{
  "n_layer": 13,
  "d_model": 192,
  "n_head": 6,
  "n_kv_head": 2,
  "head_dim": 32,
  "d_mlp": 512,
  "vocab_size": 7824,
  "activation": "swiglu",
  "norm": "rmsnorm",
  "norm_place": "pre",
  "norm_eps": 1e-05,
  "positions": "learned+rope",
  "rope_base": 10000.0,
  "rope_fraction": 1.0,
  "qk_norm": true,
  "attn_scale": 0.177,
  "bias": "none",
  "tie_embeddings": false,
  "parallel_block": false,
  "init": "normal",
  "init_std_qkv": 0.0361,
  "init_std_o": 0.0,
  "init_std_up": 0.0361,
  "init_std_down": 0.0,
  "optimizer": "muon_variant",
  "lr": 0.00137,
  "lr_mult_o": 0.747,
  "lr_mult_down": 1.5,
  "lr_head": 0.00594,
  "warmup_steps": 133,
  "schedule": "cos",
  "final_lr_fraction": 0.1,
  "batch_tokens": 8192,
  "seq_len": 512,
  "doc_mask": true,
  "train_tokens": 101600000,
  "steps": 12403,
  "dataset": "wikipedia_en"
}
Each number is 50 + 10 x the weight over its row's rms, rounded and kept within 0 to 99. Layers, rows and columns count from 0. The size before them is the row's rms in percent of the matrix's.

# q: layer 10 attention query, 192x192, rms 0.055, rows 0-95, columns 0-47
# k: layer 10 attention key, 64x192, rms 0.0619, rows 0-31, columns 0-47
# v: layer 10 attention value, 64x192, rms 0.11, rows 0-2, columns 0-47
# o: layer 10 attention output (transposed), 192x192, rms 0.0511, rows 0-2,32-33,64-65, columns 0-47
q0 105:50 54 62 50 40 54 39 60 40 29 56 57 51 65 58 44 49 52 43 44 47 47 52 36 53 70 48 52 40 37 44 52 42 46 62 50 48 34 52 45 48 46 66 55 48 46 41 47
q32 109:41 38 49 31 55 58 43 59 32 50 44 30 37 58 69 55 48 43 62 62 51 57 44 67 61 44 52 56 53 45 49 37 52 42 51 38 62 53 67 58 53 58 49 45 56 42 53 54
q64 083:42 40 47 35 65 59 38 53 58 41 58 50 38 42 50 53 54 57 53 65 46 42 33 57 44 55 58 56 42 66 58 47 34 47 80 49 72 45 62 56 55 48 56 38 51 47 43 45
k0 050:42 44 60 51 58 48 69 64 49 45 62 59 48 76 50 48 57 69 54 50 55 50 48 49 63 36 42 60 60 58 50 47 42 36 40 44 58 49 44 32 49 57 50 43 63 59 36 52
q1 078:61 49 40 53 43 45 57 53 54 68 48 48 54 48 49 50 48 51 55 40 42 54 44 54 65 27 40 61 73 50 48 55 49 48 34 55 44 61 54 55 48 52 30 48 43 61 44 57
q33 090:47 63 49 68 31 48 55 48 73 49 49 62 70 44 35 34 49 54 44 38 45 43 56 45 52 38 65 50 38 59 46 51 59 52 30 65 36 58 40 44 48 41 33 59 54 60 45 43
q65 089:60 58 56 61 34 43 68 42 62 46 43 57 62 60 42 35 53 42 55 42 39 57 47 44 57 36 45 45 50 32 58 60 73 54 39 58 46 53 35 43 42 47 29 53 49 50 49 55
k1 046:52 61 33 51 57 54 41 32 52 59 50 62 57 36 54 50 47 33 33 51 41 59 48 51 28 62 56 33 31 53 51 61 43 59 48 55 43 32 39 65 40 46 42 56 47 48 68 43
q2 079:30 59 77 65 50 60 47 59 38 39 55 47 63 37 55 53 46 55 50 54 44 37 56 58 39 59 52 48 53 45 48 41 28 59 63 45 56 45 52 43 50 59 31 59 39 44 42 53
q34 090:62 47 42 45 60 63 49 67 48 61 54 56 46 43 49 52 42 34 52 48 39 44 48 53 57 37 61 57 33 74 27 40 49 58 41 52 45 54 66 53 53 38 43 49 46 38 53 28
q66 087:59 42 34 42 67 60 58 58 53 38 52 68 59 31 49 43 64 65 53 51 37 45 52 53 44 51 56 56 42 56 46 45 48 44 55 51 50 53 53 53 45 52 38 66 50 61 54 63
k2 059:41 51 49 42 63 41 42 36 43 39 55 37 58 39 53 51 53 53 62 57 49 59 54 52 61 46 40 67 56 42 55 44 32 38 48 38 67 55 58 41 57 56 58 33 46 40 25 49
q3 076:58 59 53 44 47 71 37 51 37 44 64 53 56 31 60 69 38 45 50 57 67 45 62 54 36 55 44 43 53 42 48 56 74 38 40 46 52 64 59 48 52 47 61 57 51 35 57 62
q35 099:46 68 52 44 67 65 59 35 48 61 61 46 46 63 60 49 58 43 71 59 59 54 61 43 59 52 53 40 46 45 49 48 59 42 51 49 36 38 59 57 61 47 62 55 67 65 48 60
q67 109:51 49 57 34 63 64 57 45 57 42 69 39 45 49 49 48 53 64 56 47 49 51 48 35 71 31 43 54 62 46 47 48 61 55 48 51 47 50 62 53 51 52 60 58 64 43 42 46
k3 061:47 35 64 61 28 49 47 55 49 30 45 29 53 59 41 53 45 27 62 27 53 52 70 42 55 52 40 56 43 71 41 66 42 64 47 42 58 53 39 46 53 58 50 42 52 55 34 44
q4 091:49 49 38 46 51 30 58 45 42 60 61 37 48 43 26 50 51 56 44 51 36 45 35 39 54 40 73 34 46 57 47 58 40 54 51 54 45 40 65 58 75 47 49 58 46 49 54 51
q36 114:58 59 39 46 44 16 48 45 58 63 49 52 50 39 49 49 45 49 47 37 51 53 32 56 45 64 56 47 48 50 57 37 48 55 53 48 44 38 59 44 50 42 28 44 52 62 52 35
q68 098:39 60 54 64 46 23 34 49 41 55 39 51 49 37 54 53 50 41 43 34 44 55 43 64 39 63 52 36 62 54 60 48 55 59 39 44 55 62 44 33 53 46 44 47 49 54 50 35
k4 075:68 51 63 46 47 72 35 48 47 47 54 52 57 48 68 44 47 44 46 51 75 58 62 42 54 57 60 42 50 56 38 54 33 42 60 56 32 47 51 29 54 60 62 60 67 47 30 71
q5 095:50 45 52 57 55 51 54 39 38 57 47 52 35 57 44 40 56 60 55 43 57 48 44 54 48 53 54 25 37 42 46 45 48 56 48 68 34 38 53 61 51 48 46 57 62 45 33 49
q37 098:39 44 49 39 58 63 62 54 57 35 47 64 50 57 63 47 40 45 40 52 36 57 45 56 41 65 30 48 47 60 50 38 39 42 49 62 54 38 54 70 38 42 55 40 65 42 61 60
q69 100:48 40 45 55 51 41 46 38 34 81 50 53 47 44 64 49 44 52 40 40 47 63 39 53 55 58 55 53 33 50 41 46 41 69 54 51 66 46 52 52 41 46 33 38 48 47 42 62
k5 060:40 35 51 52 49 58 46 22 47 38 56 51 49 46 44 40 53 57 27 39 53 38 43 42 58 38 43 66 78 55 52 45 70 58 35 55 30 56 40 49 59 51 38 47 41 47 47 46
q6 090:60 50 44 56 39 39 48 38 59 62 49 40 54 39 56 43 49 54 50 55 39 63 40 54 34 48 44 62 39 53 53 27 53 47 36 61 54 46 46 54 33 41 32 51 62 50 55 53
q38 083:44 57 45 58 81 55 59 58 47 42 49 43 58 53 37 48 50 66 39 54 25 50 55 55 30 27 44 59 36 42 48 31 46 58 34 49 32 72 58 57 52 54 56 39 63 65 48 63
q70 088:53 50 55 51 49 57 41 62 57 59 65 39 61 43 44 43 31 53 53 30 64 61 70 56 54 43 49 67 51 51 43 55 59 49 37 66 57 27 42 38 54 63 45 52 57 62 49 59
k6 060:49 61 46 44 43 51 53 45 48 46 65 54 53 48 58 53 49 36 34 57 35 58 53 37 55 53 61 36 43 54 53 62 45 50 57 39 53 48 52 57 48 36 40 47 35 54 62 64
q7 089:57 66 46 55 40 58 63 46 56 62 68 50 44 51 51 43 24 55 48 42 57 39 43 70 51 31 48 72 66 44 64 53 37 46 68 34 57 55 59 62 59 50 32 40 59 46 66 63
q39 085:52 53 45 43 46 45 61 69 55 59 66 38 53 64 37 49 37 60 48 42 55 53 49 40 40 55 46 52 37 48 55 49 54 50 45 55 39 56 52 36 52 40 28 44 45 42 49 47
q71 093:51 50 46 36 38 55 59 62 51 57 73 41 40 49 53 64 51 46 57 42 39 70 51 53 44 48 55 40 46 53 50 57 55 45 30 54 47 57 42 16 60 45 42 44 62 53 54 58
k7 061:47 49 57 50 37 48 52 25 53 54 56 49 66 35 54 54 63 61 45 58 62 49 50 66 51 42 47 50 57 57 37 58 48 54 51 42 43 54 48 48 36 40 41 48 45 25 53 39
q8 084:59 58 64 50 56 56 58 54 38 61 37 49 52 58 60 60 65 36 49 38 44 55 43 43 65 38 46 58 50 58 49 40 46 63 57 38 51 57 50 54 63 60 55 47 61 44 39 65
q40 086:56 59 58 46 56 68 47 50 34 53 54 44 29 58 44 44 47 41 44 64 44 51 56 46 58 37 55 58 47 46 79 59 67 50 32 31 56 55 57 60 57 47 40 64 36 47 55 51
q72 106:65 57 43 33 34 60 55 62 47 42 47 64 45 68 50 61 55 44 44 68 34 39 43 60 37 60 44 29 44 53 42 64 51 43 60 31 36 59 47 56 50 56 49 46 46 52 64 48
k8 059:50 48 54 55 30 46 31 54 67 42 64 46 49 56 59 55 59 53 56 60 49 39 50 49 41 52 46 46 36 42 41 55 50 34 32 53 53 44 54 60 49 55 65 55 32 52 39 43
q9 156:49 49 65 48 53 61 49 48 31 39 45 39 43 61 52 43 55 46 59 46 56 50 55 52 61 50 38 44 53 36 56 49 39 41 57 53 61 47 51 53 51 59 78 54 61 48 41 44
q41 174:44 37 63 43 53 56 40 41 25 45 44 41 42 55 56 65 51 52 59 62 53 52 42 57 52 50 45 49 52 37 55 43 50 30 53 44 65 54 55 53 56 70 63 41 59 42 51 49
q73 137:37 27 57 42 58 51 42 42 41 43 32 53 32 62 55 55 59 57 61 67 47 47 39 56 40 44 43 44 56 36 48 48 37 31 69 45 67 58 59 57 46 64 63 42 43 40 46 37
k9 052:45 68 53 57 47 62 68 51 49 79 48 42 47 39 50 35 54 56 28 41 52 51 24 57 53 46 57 57 42 41 51 64 60 61 41 60 35 37 46 54 77 41 52 47 58 64 65 55
q10 089:35 53 60 38 64 43 42 53 35 44 50 58 53 58 57 47 48 54 42 45 52 35 50 45 49 60 52 56 49 57 29 35 44 68 42 49 53 61 49 68 54 58 56 39 41 58 53 56
q42 090:42 53 48 39 67 49 41 37 29 48 49 48 48 65 47 35 48 52 41 47 47 60 23 61 17 57 50 66 60 57 35 63 49 58 70 44 48 49 43 46 47 44 68 45 42 60 35 33
q74 107:42 46 53 45 56 64 39 57 58 58 48 43 35 57 35 45 53 57 48 53 40 51 50 56 43 41 44 49 55 60 55 67 33 41 47 51 47 40 49 48 54 67 70 56 56 62 55 74
k10 061:48 36 47 45 29 67 53 58 39 47 46 72 67 38 32 52 48 57 45 66 50 48 67 50 63 58 60 41 51 59 55 57 58 46 40 61 38 55 58 47 41 47 47 62 52 45 46 52
q11 097:38 49 74 59 66 54 50 59 41 60 15 52 60 48 50 43 58 63 47 60 38 54 57 59 65 54 54 51 47 47 53 55 42 62 51 34 33 44 51 65 52 42 58 61 52 39 52 37
q43 120:51 47 63 37 54 66 63 46 61 36 50 44 46 74 60 57 72 72 39 51 49 34 48 52 47 55 48 59 39 46 31 49 46 38 58 51 43 44 46 61 62 76 73 66 62 57 62 56
q75 125:43 47 58 46 55 78 69 56 54 28 53 53 32 81 43 49 55 68 68 52 50 33 49 51 53 58 41 54 41 49 54 63 42 43 54 51 51 56 38 53 57 62 67 60 58 42 41 53
k11 063:50 75 43 46 58 55 40 48 45 43 40 47 56 48 49 49 29 36 45 40 51 62 57 39 57 56 36 44 48 43 44 66 75 50 51 47 39 40 40 46 50 40 53 46 63 52 49 44
q12 087:51 51 43 37 67 52 47 54 57 56 44 45 46 49 57 56 50 54 65 54 50 59 51 58 63 35 51 34 48 47 55 57 44 43 41 37 69 55 50 48 46 60 64 44 57 51 36 39
q44 090:39 49 68 50 68 58 51 54 54 55 54 55 37 57 60 67 57 45 38 45 74 45 53 59 59 46 48 54 57 47 49 48 49 47 38 64 50 54 42 34 69 52 72 65 59 59 27 35
q76 099:33 54 58 51 46 51 55 46 51 69 56 40 55 59 60 61 53 42 58 52 61 59 53 62 54 41 68 51 65 54 51 47 40 46 39 47 47 54 36 44 74 61 76 55 48 43 50 44
k12 066:38 44 46 41 38 48 39 64 56 49 40 52 48 63 44 31 59 63 48 49 25 53 60 34 61 67 44 46 50 57 53 46 36 30 59 44 49 36 42 56 53 35 51 31 60 47 62 54
q13 107:48 36 34 42 42 40 47 60 60 47 57 40 67 33 39 49 48 48 31 49 38 36 44 50 30 54 56 49 53 61 31 53 60 42 44 49 55 53 61 50 53 27 42 61 51 57 58 42
q45 123:60 52 51 57 35 38 40 52 56 48 45 49 61 38 52 56 47 42 56 57 34 50 56 44 47 59 59 47 35 61 57 57 45 60 53 45 41 35 51 45 45 36 27 47 37 57 42 39
q77 115:52 44 38 58 38 43 38 59 65 42 45 61 72 55 56 57 62 34 47 48 35 46 38 45 32 61 64 40 35 50 47 34 34 55 59 57 49 50 53 39 47 56 26 52 40 55 59 45
k13 054:42 49 49 58 29 42 43 58 54 61 44 46 55 60 60 60 41 51 44 55 49 59 42 52 30 47 36 67 42 49 61 41 52 52 46 51 55 32 56 46 56 47 52 44 62 56 37 66
q14 089:55 38 50 45 43 36 53 43 49 62 63 45 65 50 58 45 46 51 50 46 35 46 45 40 49 52 56 59 50 47 43 49 48 33 27 34 47 66 69 37 48 53 39 53 40 43 45 45
q46 090:41 57 55 44 67 41 38 47 27 52 40 59 48 48 48 47 40 36 65 37 44 48 71 56 63 39 47 56 52 74 67 51 46 73 49 51 71 55 41 58 53 67 70 57 49 47 53 43
q78 100:34 59 45 25 58 66 37 56 34 46 57 41 45 38 50 57 48 41 71 51 50 43 57 51 65 33 60 60 61 69 50 43 49 55 59 34 52 41 50 37 68 59 65 69 46 57 64 54
k14 063:39 47 58 54 53 56 65 52 49 59 60 54 46 52 67 54 47 52 40 57 53 68 40 58 51 56 63 23 61 40 38 42 48 42 20 49 33 42 38 34 47 44 54 48 66 32 51 54
q15 097:29 52 44 49 31 55 46 44 48 32 44 51 45 57 37 40 49 60 47 50 59 58 59 55 49 53 34 51 48 38 55 62 40 50 59 35 45 44 29 33 41 35 61 58 53 61 39 45
q47 090:47 52 33 52 49 45 48 49 54 56 61 50 49 40 50 35 44 46 54 62 51 60 62 67 50 63 63 54 72 46 46 68 32 54 61 74 55 50 50 51 61 49 52 56 49 46 44 48
q79 107:50 48 34 35 63 61 56 35 45 28 38 67 61 53 59 47 55 52 41 43 41 54 66 54 54 77 54 58 56 47 53 50 38 59 58 51 66 44 46 40 46 64 55 56 33 46 60 45
k15 062:58 49 51 62 29 55 52 57 53 61 50 66 47 51 27 50 58 48 46 57 61 41 49 54 38 56 33 55 51 59 69 51 54 51 56 45 44 54 42 51 59 45 71 47 60 42 63 40
q16 087:49 47 40 38 43 75 34 69 43 33 53 67 49 51 61 53 35 39 48 65 59 45 60 57 38 50 36 51 31 52 54 63 55 53 45 33 59 43 46 42 44 30 55 35 47 36 54 50
q48 112:48 36 30 45 58 73 27 65 40 50 44 53 50 45 62 66 37 30 55 64 37 58 48 49 62 67 58 27 47 54 51 44 55 47 50 54 53 43 60 51 40 39 53 50 44 56 52 70
q80 099:49 40 38 48 58 62 33 62 45 47 50 55 48 34 57 50 56 48 50 54 42 58 46 44 43 73 63 35 42 59 48 52 42 52 64 50 71 44 51 56 46 48 64 49 50 55 48 66
k16 046:47 37 63 48 52 42 47 35 39 38 44 40 45 62 52 52 53 52 70 61 62 46 52 48 48 51 44 68 61 20 44 44 37 42 51 28 65 58 67 52 39 63 75 40 50 33 37 38
q17 084:56 60 51 55 46 56 35 28 48 39 59 55 39 60 64 48 55 30 67 32 53 51 45 49 69 55 60 31 52 43 54 38 69 52 54 64 46 47 42 64 38 58 58 69 59 58 53 52
q49 097:57 50 67 45 53 47 41 44 48 52 25 46 45 67 56 51 59 49 56 63 66 41 42 50 40 45 42 54 62 30 61 41 53 40 56 53 44 56 32 52 52 68 56 38 52 49 49 52
q81 087:57 50 64 58 39 25 50 48 58 55 44 46 51 67 49 59 52 50 54 64 46 44 46 54 56 48 33 61 57 37 62 44 59 32 58 47 36 58 44 46 57 50 51 25 56 52 44 43
k17 051:45 58 38 50 36 48 49 43 53 55 65 42 49 37 37 48 58 53 37 28 43 60 59 48 59 43 55 53 58 50 40 56 70 59 37 45 51 64 41 66 60 46 32 69 52 60 49 55
q18 077:48 54 53 60 38 48 49 55 59 60 49 56 47 48 54 67 47 52 52 48 53 50 51 57 48 48 48 58 52 62 49 43 48 46 42 60 41 46 42 47 45 42 30 45 55 50 56 63
q50 091:62 63 42 58 71 54 60 53 59 50 64 60 62 46 51 51 53 63 51 44 49 50 66 43 57 51 51 45 47 69 53 58 59 55 40 64 49 44 52 46 50 43 42 62 47 58 35 50
q82 106:62 60 61 64 46 45 66 53 41 53 55 47 60 66 49 53 47 47 46 40 43 62 50 53 52 54 48 32 52 54 52 55 64 67 23 64 41 43 43 37 54 49 53 48 56 61 65 62
k18 050:58 58 43 37 47 63 51 36 50 64 52 43 62 35 48 51 42 29 47 44 53 52 48 52 45 45 60 34 36 40 62 52 77 56 42 61 52 53 42 59 52 32 30 42 24 53 64 45
q19 077:54 52 46 75 46 41 53 54 65 61 42 62 53 58 49 66 51 56 40 54 56 48 38 63 56 41 50 70 53 66 46 51 58 52 34 62 52 68 46 64 60 50 39 39 44 53 58 43
q51 087:46 57 40 67 55 59 67 55 65 43 61 67 43 50 37 45 47 51 45 32 54 48 66 50 46 42 36 55 45 79 43 40 58 60 43 61 45 53 51 46 55 52 46 61 54 54 53 27
q83 087:67 62 47 70 58 41 50 53 66 61 39 63 57 48 43 49 45 49 39 35 45 53 50 72 57 59 42 54 46 57 70 55 45 52 35 52 50 52 48 49 54 52 40 61 52 62 50 39
k19 056:50 51 47 50 57 69 34 50 56 54 53 45 67 47 46 38 46 36 54 62 35 62 48 37 42 65 51 39 53 76 60 54 45 58 54 48 42 47 61 48 34 41 55 54 35 60 64 54
q20 086:61 44 50 51 73 57 66 43 36 50 60 51 62 43 70 49 65 39 50 45 69 51 42 34 37 60 66 53 50 44 54 74 45 48 53 58 42 44 56 48 41 46 53 37 59 56 39 44
q52 081:39 43 65 37 52 47 44 54 37 56 38 50 41 50 68 52 41 61 54 43 61 32 56 58 42 64 41 48 44 50 60 46 54 48 42 43 60 48 33 47 48 61 51 45 49 48 74 49
q84 084:43 45 40 34 37 44 56 43 44 63 49 49 36 51 67 53 62 45 44 64 54 29 41 50 59 59 44 53 62 58 55 59 52 33 58 32 55 64 51 53 56 50 44 33 50 38 58 47
k20 054:35 48 37 63 51 44 36 60 48 33 52 53 46 71 52 67 54 52 60 44 51 44 43 59 46 39 46 45 52 30 44 46 42 51 41 51 62 53 59 35 55 56 64 60 71 62 36 42
q21 088:65 38 47 50 75 52 66 64 43 57 47 36 52 34 54 62 51 56 53 64 40 64 46 48 44 63 41 32 43 38 47 32 41 47 52 46 57 63 63 45 33 53 80 41 68 47 58 48
q53 080:55 52 55 48 59 51 44 35 39 55 46 48 50 60 52 39 62 62 52 55 57 71 49 52 47 45 41 43 43 35 43 48 52 45 54 47 65 48 43 44 52 44 58 26 58 39 46 39
q85 095:47 45 53 49 39 53 44 47 35 51 54 45 41 49 52 53 67 35 47 56 46 47 32 46 45 58 40 48 57 52 48 31 41 49 59 53 51 52 43 48 39 54 48 25 51 50 61 39
k21 052:36 39 51 56 39 47 37 56 42 40 60 59 42 66 63 37 61 47 36 52 59 50 58 53 72 57 56 61 64 50 51 69 59 46 67 59 42 68 49 63 65 44 50 60 48 55 38 65
q22 108:63 61 37 58 58 40 61 49 46 60 62 65 62 34 43 60 39 69 33 60 50 44 44 64 46 55 58 49 43 57 51 45 56 54 55 42 41 45 52 57 53 39 45 57 42 59 49 51
q54 097:46 44 37 49 40 54 60 54 41 60 42 56 54 52 43 38 46 65 39 42 51 36 51 52 36 54 49 63 52 41 45 54 49 65 42 47 37 50 64 42 44 43 34 50 51 46 50 45
q86 103:58 48 39 60 38 52 56 63 51 38 47 53 54 39 54 57 36 59 51 53 36 27 39 53 37 59 38 49 42 68 45 50 52 67 40 47 33 51 51 38 50 39 35 37 52 52 74 57
k22 059:46 63 59 67 46 39 43 65 69 45 47 41 44 41 52 39 43 43 50 63 54 51 47 52 47 70 56 61 35 40 63 45 47 42 45 46 49 36 47 50 54 55 62 45 47 61 53 52
q23 111:57 48 35 43 64 34 52 39 77 65 80 53 47 48 44 47 45 59 42 53 56 47 37 44 33 49 53 40 57 60 55 60 41 39 54 52 51 46 58 48 47 43 33 61 27 52 53 40
q55 108:73 49 40 48 46 19 35 46 59 66 59 47 56 29 43 49 32 25 52 49 53 50 51 59 41 51 53 47 62 68 51 49 65 53 59 70 47 45 57 38 42 30 25 45 45 58 64 54
q87 111:73 53 48 56 56 33 43 37 47 50 70 42 69 32 45 50 33 50 52 54 61 70 44 46 43 50 57 55 40 44 50 46 61 60 66 47 51 28 62 50 40 29 41 44 44 41 55 55
k23 060:38 55 43 47 42 46 52 63 35 49 44 56 48 59 45 22 47 50 57 64 61 56 47 58 49 57 41 57 59 43 58 57 37 45 51 38 55 62 54 57 59 62 58 31 47 60 41 40
q24 122:66 59 51 53 43 27 49 48 59 67 67 54 51 42 52 50 43 46 42 43 52 43 29 41 26 49 62 61 54 63 48 43 67 56 54 53 54 40 47 53 35 31 42 44 52 42 45 36
q56 107:57 45 35 54 56 42 54 48 61 59 57 56 54 45 49 37 48 33 46 49 45 44 45 50 36 44 50 41 35 46 47 46 57 52 36 48 34 51 34 50 50 29 28 44 32 53 40 50
q88 105:58 47 46 62 46 27 40 40 68 74 46 66 51 39 55 44 28 50 37 51 50 54 40 35 40 42 42 43 30 55 44 63 54 64 48 63 46 68 61 70 69 42 29 37 35 57 43 55
k24 062:47 47 57 47 50 57 48 53 36 53 64 45 48 43 57 45 43 52 45 53 48 60 36 47 60 56 52 45 52 51 44 47 69 45 52 42 50 44 48 34 56 41 45 57 73 51 66 25
q25 075:58 53 60 60 52 68 55 62 42 56 47 51 49 58 33 36 65 54 48 50 42 50 55 67 66 50 77 48 53 50 36 56 52 52 42 74 53 57 50 50 65 39 58 40 46 58 51 52
q57 074:41 33 64 38 51 51 51 60 36 46 39 49 25 40 56 44 77 48 54 57 53 48 41 57 76 54 51 65 70 61 57 63 46 44 53 56 60 47 47 64 65 61 61 48 48 62 41 44
q89 075:45 42 49 37 44 74 37 63 60 48 59 38 36 38 56 60 57 59 50 67 43 41 47 49 60 28 42 64 67 66 36 57 50 34 61 47 53 51 41 67 55 59 71 40 40 33 51 68
k25 065:58 55 33 56 48 56 54 56 58 62 61 52 63 37 47 37 38 48 39 45 34 55 53 51 47 47 52 37 33 75 63 46 66 56 50 64 45 37 44 51 45 36 22 54 39 53 73 48
q26 087:53 55 39 44 61 50 46 50 52 47 37 53 53 48 54 53 38 47 54 57 78 44 62 50 33 57 33 44 58 45 55 46 58 38 74 53 56 51 54 42 40 53 59 62 37 40 67 51
q58 091:47 51 57 38 55 49 55 53 27 76 37 42 57 57 49 64 32 29 55 52 62 59 63 51 49 46 44 36 44 25 34 51 30 52 34 44 72 41 55 57 40 59 69 51 47 51 52 50
q90 099:51 50 53 25 41 60 62 63 49 50 53 47 46 67 50 62 61 29 53 70 53 62 50 52 30 60 51 40 54 56 55 35 38 46 56 41 46 42 49 38 47 61 53 54 50 30 55 55
k26 067:57 51 49 65 56 58 54 34 63 48 55 68 47 54 48 62 38 49 34 48 35 51 43 54 58 39 40 39 62 42 59 54 66 53 53 65 45 45 53 51 44 38 51 66 43 43 47 45
q27 101:65 55 54 61 41 73 45 63 38 40 48 44 43 60 65 44 55 43 54 42 28 42 56 45 66 41 37 34 53 47 53 62 42 35 51 46 42 54 44 51 50 51 43 59 53 60 45 61
q59 087:52 50 64 43 44 57 51 59 31 44 41 33 45 54 64 52 45 45 54 52 38 48 50 57 68 40 61 45 48 50 53 41 53 48 53 36 47 60 47 70 60 52 44 57 79 45 44 67
q91 106:59 63 51 53 40 59 54 44 45 50 45 50 36 36 61 54 52 46 47 61 59 44 43 51 59 46 54 46 51 31 45 57 44 34 49 39 29 58 52 57 37 54 48 36 55 49 42 41
k27 061:35 54 48 52 35 58 45 59 61 64 54 60 39 47 40 57 50 37 31 34 52 59 58 51 49 53 42 25 55 51 52 39 42 41 46 55 29 66 32 51 38 58 44 52 54 52 61 30
q28 091:58 53 69 61 44 53 49 61 51 50 62 49 66 40 57 41 48 50 56 64 52 54 38 44 52 59 53 41 52 49 60 51 51 64 48 53 50 48 57 55 56 39 64 43 66 46 48 59
q60 093:48 48 40 48 45 49 47 53 54 67 64 45 43 60 66 37 57 34 40 63 35 65 31 48 48 65 66 55 36 60 56 44 61 56 54 51 59 63 35 59 33 30 32 42 38 50 53 70
q92 096:54 38 50 56 44 47 56 46 49 73 40 55 36 68 53 37 56 50 43 70 53 45 43 35 49 60 33 53 58 60 62 67 58 51 67 52 79 84 31 71 59 47 43 41 30 54 55 60
k28 065:63 59 42 50 41 38 42 54 53 38 37 61 49 53 16 50 43 46 50 30 48 62 51 66 49 53 59 56 62 56 59 52 37 41 56 61 43 24 66 54 49 43 50 37 54 56 39 55
q29 087:56 50 29 61 54 47 58 55 37 32 38 71 50 48 47 57 65 54 57 39 54 57 42 58 50 67 43 60 34 53 49 38 54 50 59 47 48 49 59 37 57 36 69 56 64 46 54 61
q61 095:58 57 45 53 32 44 37 49 46 61 56 56 52 45 57 55 31 52 55 40 61 53 46 39 44 48 52 59 43 53 44 26 53 68 52 56 74 63 61 47 67 54 65 38 70 41 71 67
q93 088:50 53 54 67 39 55 47 65 53 34 49 51 55 55 50 63 46 65 50 50 65 50 45 59 35 63 41 65 28 39 50 42 46 55 44 55 42 39 55 29 51 57 32 39 47 38 76 49
k29 062:48 53 62 37 47 61 51 48 52 53 33 26 44 53 60 57 54 57 49 40 48 64 41 55 41 47 41 45 44 53 46 70 63 47 49 45 21 33 42 46 41 46 42 76 49 48 41 59
q30 093:37 50 35 48 49 54 45 68 46 59 59 42 41 49 44 41 35 56 57 42 46 47 57 50 45 48 68 76 58 43 57 57 57 52 38 65 54 47 61 22 39 50 66 43 54 52 40 61
q62 089:54 52 51 55 55 60 68 51 46 51 44 68 55 49 45 46 56 49 65 67 57 51 53 23 63 51 44 34 52 54 73 52 46 57 38 51 60 42 59 47 24 21 34 39 49 37 46 51
q94 106:54 61 53 42 55 44 60 57 55 69 43 37 64 40 47 51 46 32 43 63 52 52 54 45 41 53 53 38 43 43 51 69 67 60 22 30 54 54 61 61 42 41 40 46 42 50 62 49
k30 082:46 55 31 56 58 52 46 59 56 33 56 70 48 45 34 48 56 47 58 56 37 61 53 62 45 46 42 40 55 48 57 56 44 48 45 53 46 37 46 45 47 31 49 71 42 48 43 54
q31 086:34 36 59 49 49 67 58 60 40 47 40 47 44 37 56 55 58 44 61 71 62 56 52 57 30 48 60 41 62 37 49 32 52 35 47 55 42 54 63 49 48 34 42 59 52 53 55 55
q63 096:36 58 72 51 38 52 61 50 55 34 48 47 61 65 49 44 47 54 31 38 69 46 59 60 40 69 51 51 72 48 45 56 45 56 39 53 38 49 56 50 56 67 51 67 49 56 44 38
q95 097:62 50 50 40 47 35 52 29 65 45 36 60 43 48 49 37 43 45 49 52 54 61 70 35 57 47 40 29 69 49 44 49 44 63 35 51 57 46 51 43 51 42 45 56 55 36 48 28
k31 067:37 65 51 67 52 58 45 70 31 38 44 49 47 51 42 55 38 38 55 60 23 51 54 51 48 50 51 39 43 66 69 68 54 62 48 55 42 53 57 41 57 32 38 48 39 62 50 65
v0 084:51 45 42 49 68 50 61 59 43 49 65 45 49 47 49 46 44 66 39 54 52 35 57 53 72 56 34 61 55 59 66 53 36 67 52 61 42 59 33 58 51 41 34 39 48 52 55 48
o0 096:39 47 57 51 38 50 50 51 72 43 36 52 49 33 36 78 36 34 50 38 45 64 55 34 29 40 39 47 50 61 40 58 53 36 39 39 48 45 53 37 45 47 56 52 42 49 63 50
o32 096:63 66 52 48 66 54 40 58 37 42 65 40 54 62 60 54 48 54 52 50 47 40 52 52 45 73 47 44 45 45 57 56 53 69 44 57 62 44 57 68 54 56 33 30 47 46 63 40
o64 095:60 53 40 51 79 38 63 32 32 39 55 64 58 44 57 48 44 62 63 56 52 44 57 57 51 63 35 49 47 53 49 44 29 49 37 59 64 45 68 47 45 52 38 33 46 48 50 45
v1 077:43 50 37 40 63 46 49 49 53 50 33 41 59 59 48 62 42 52 44 51 39 51 62 45 52 51 58 47 57 70 37 58 69 45 37 56 55 56 54 50 60 44 44 64 66 61 59 47
o1 078:40 37 48 42 51 38 57 56 47 47 62 54 48 29 47 57 51 77 35 43 59 44 46 53 55 54 64 49 50 61 62 44 44 52 72 58 60 46 38 53 52 60 45 39 40 45 27 52
o33 085:43 52 38 51 52 61 51 36 35 30 42 49 47 60 54 51 44 41 31 43 45 47 69 47 62 52 42 52 56 66 29 59 62 30 59 39 56 45 53 55 61 44 51 49 62 44 68 34
o65 112:44 35 62 61 69 59 56 49 44 54 40 52 51 43 50 54 39 39 34 30 65 53 43 49 60 77 35 55 62 63 51 53 62 67 33 59 42 54 63 42 58 49 41 47 61 53 53 43
v2 081:47 56 64 51 60 48 33 44 60 55 54 49 29 45 43 69 59 63 55 49 34 48 61 44 39 52 45 44 62 25 56 47 54 50 63 41 44 55 58 46 44 69 42 50 45 67 49 47
o2 089:49 41 48 32 59 56 58 34 47 62 43 53 47 75 54 54 47 50 37 40 55 45 50 42 56 46 57 57 57 58 41 46 41 61 63 47 53 55 33 68 46 50 47 49 42 30 56 48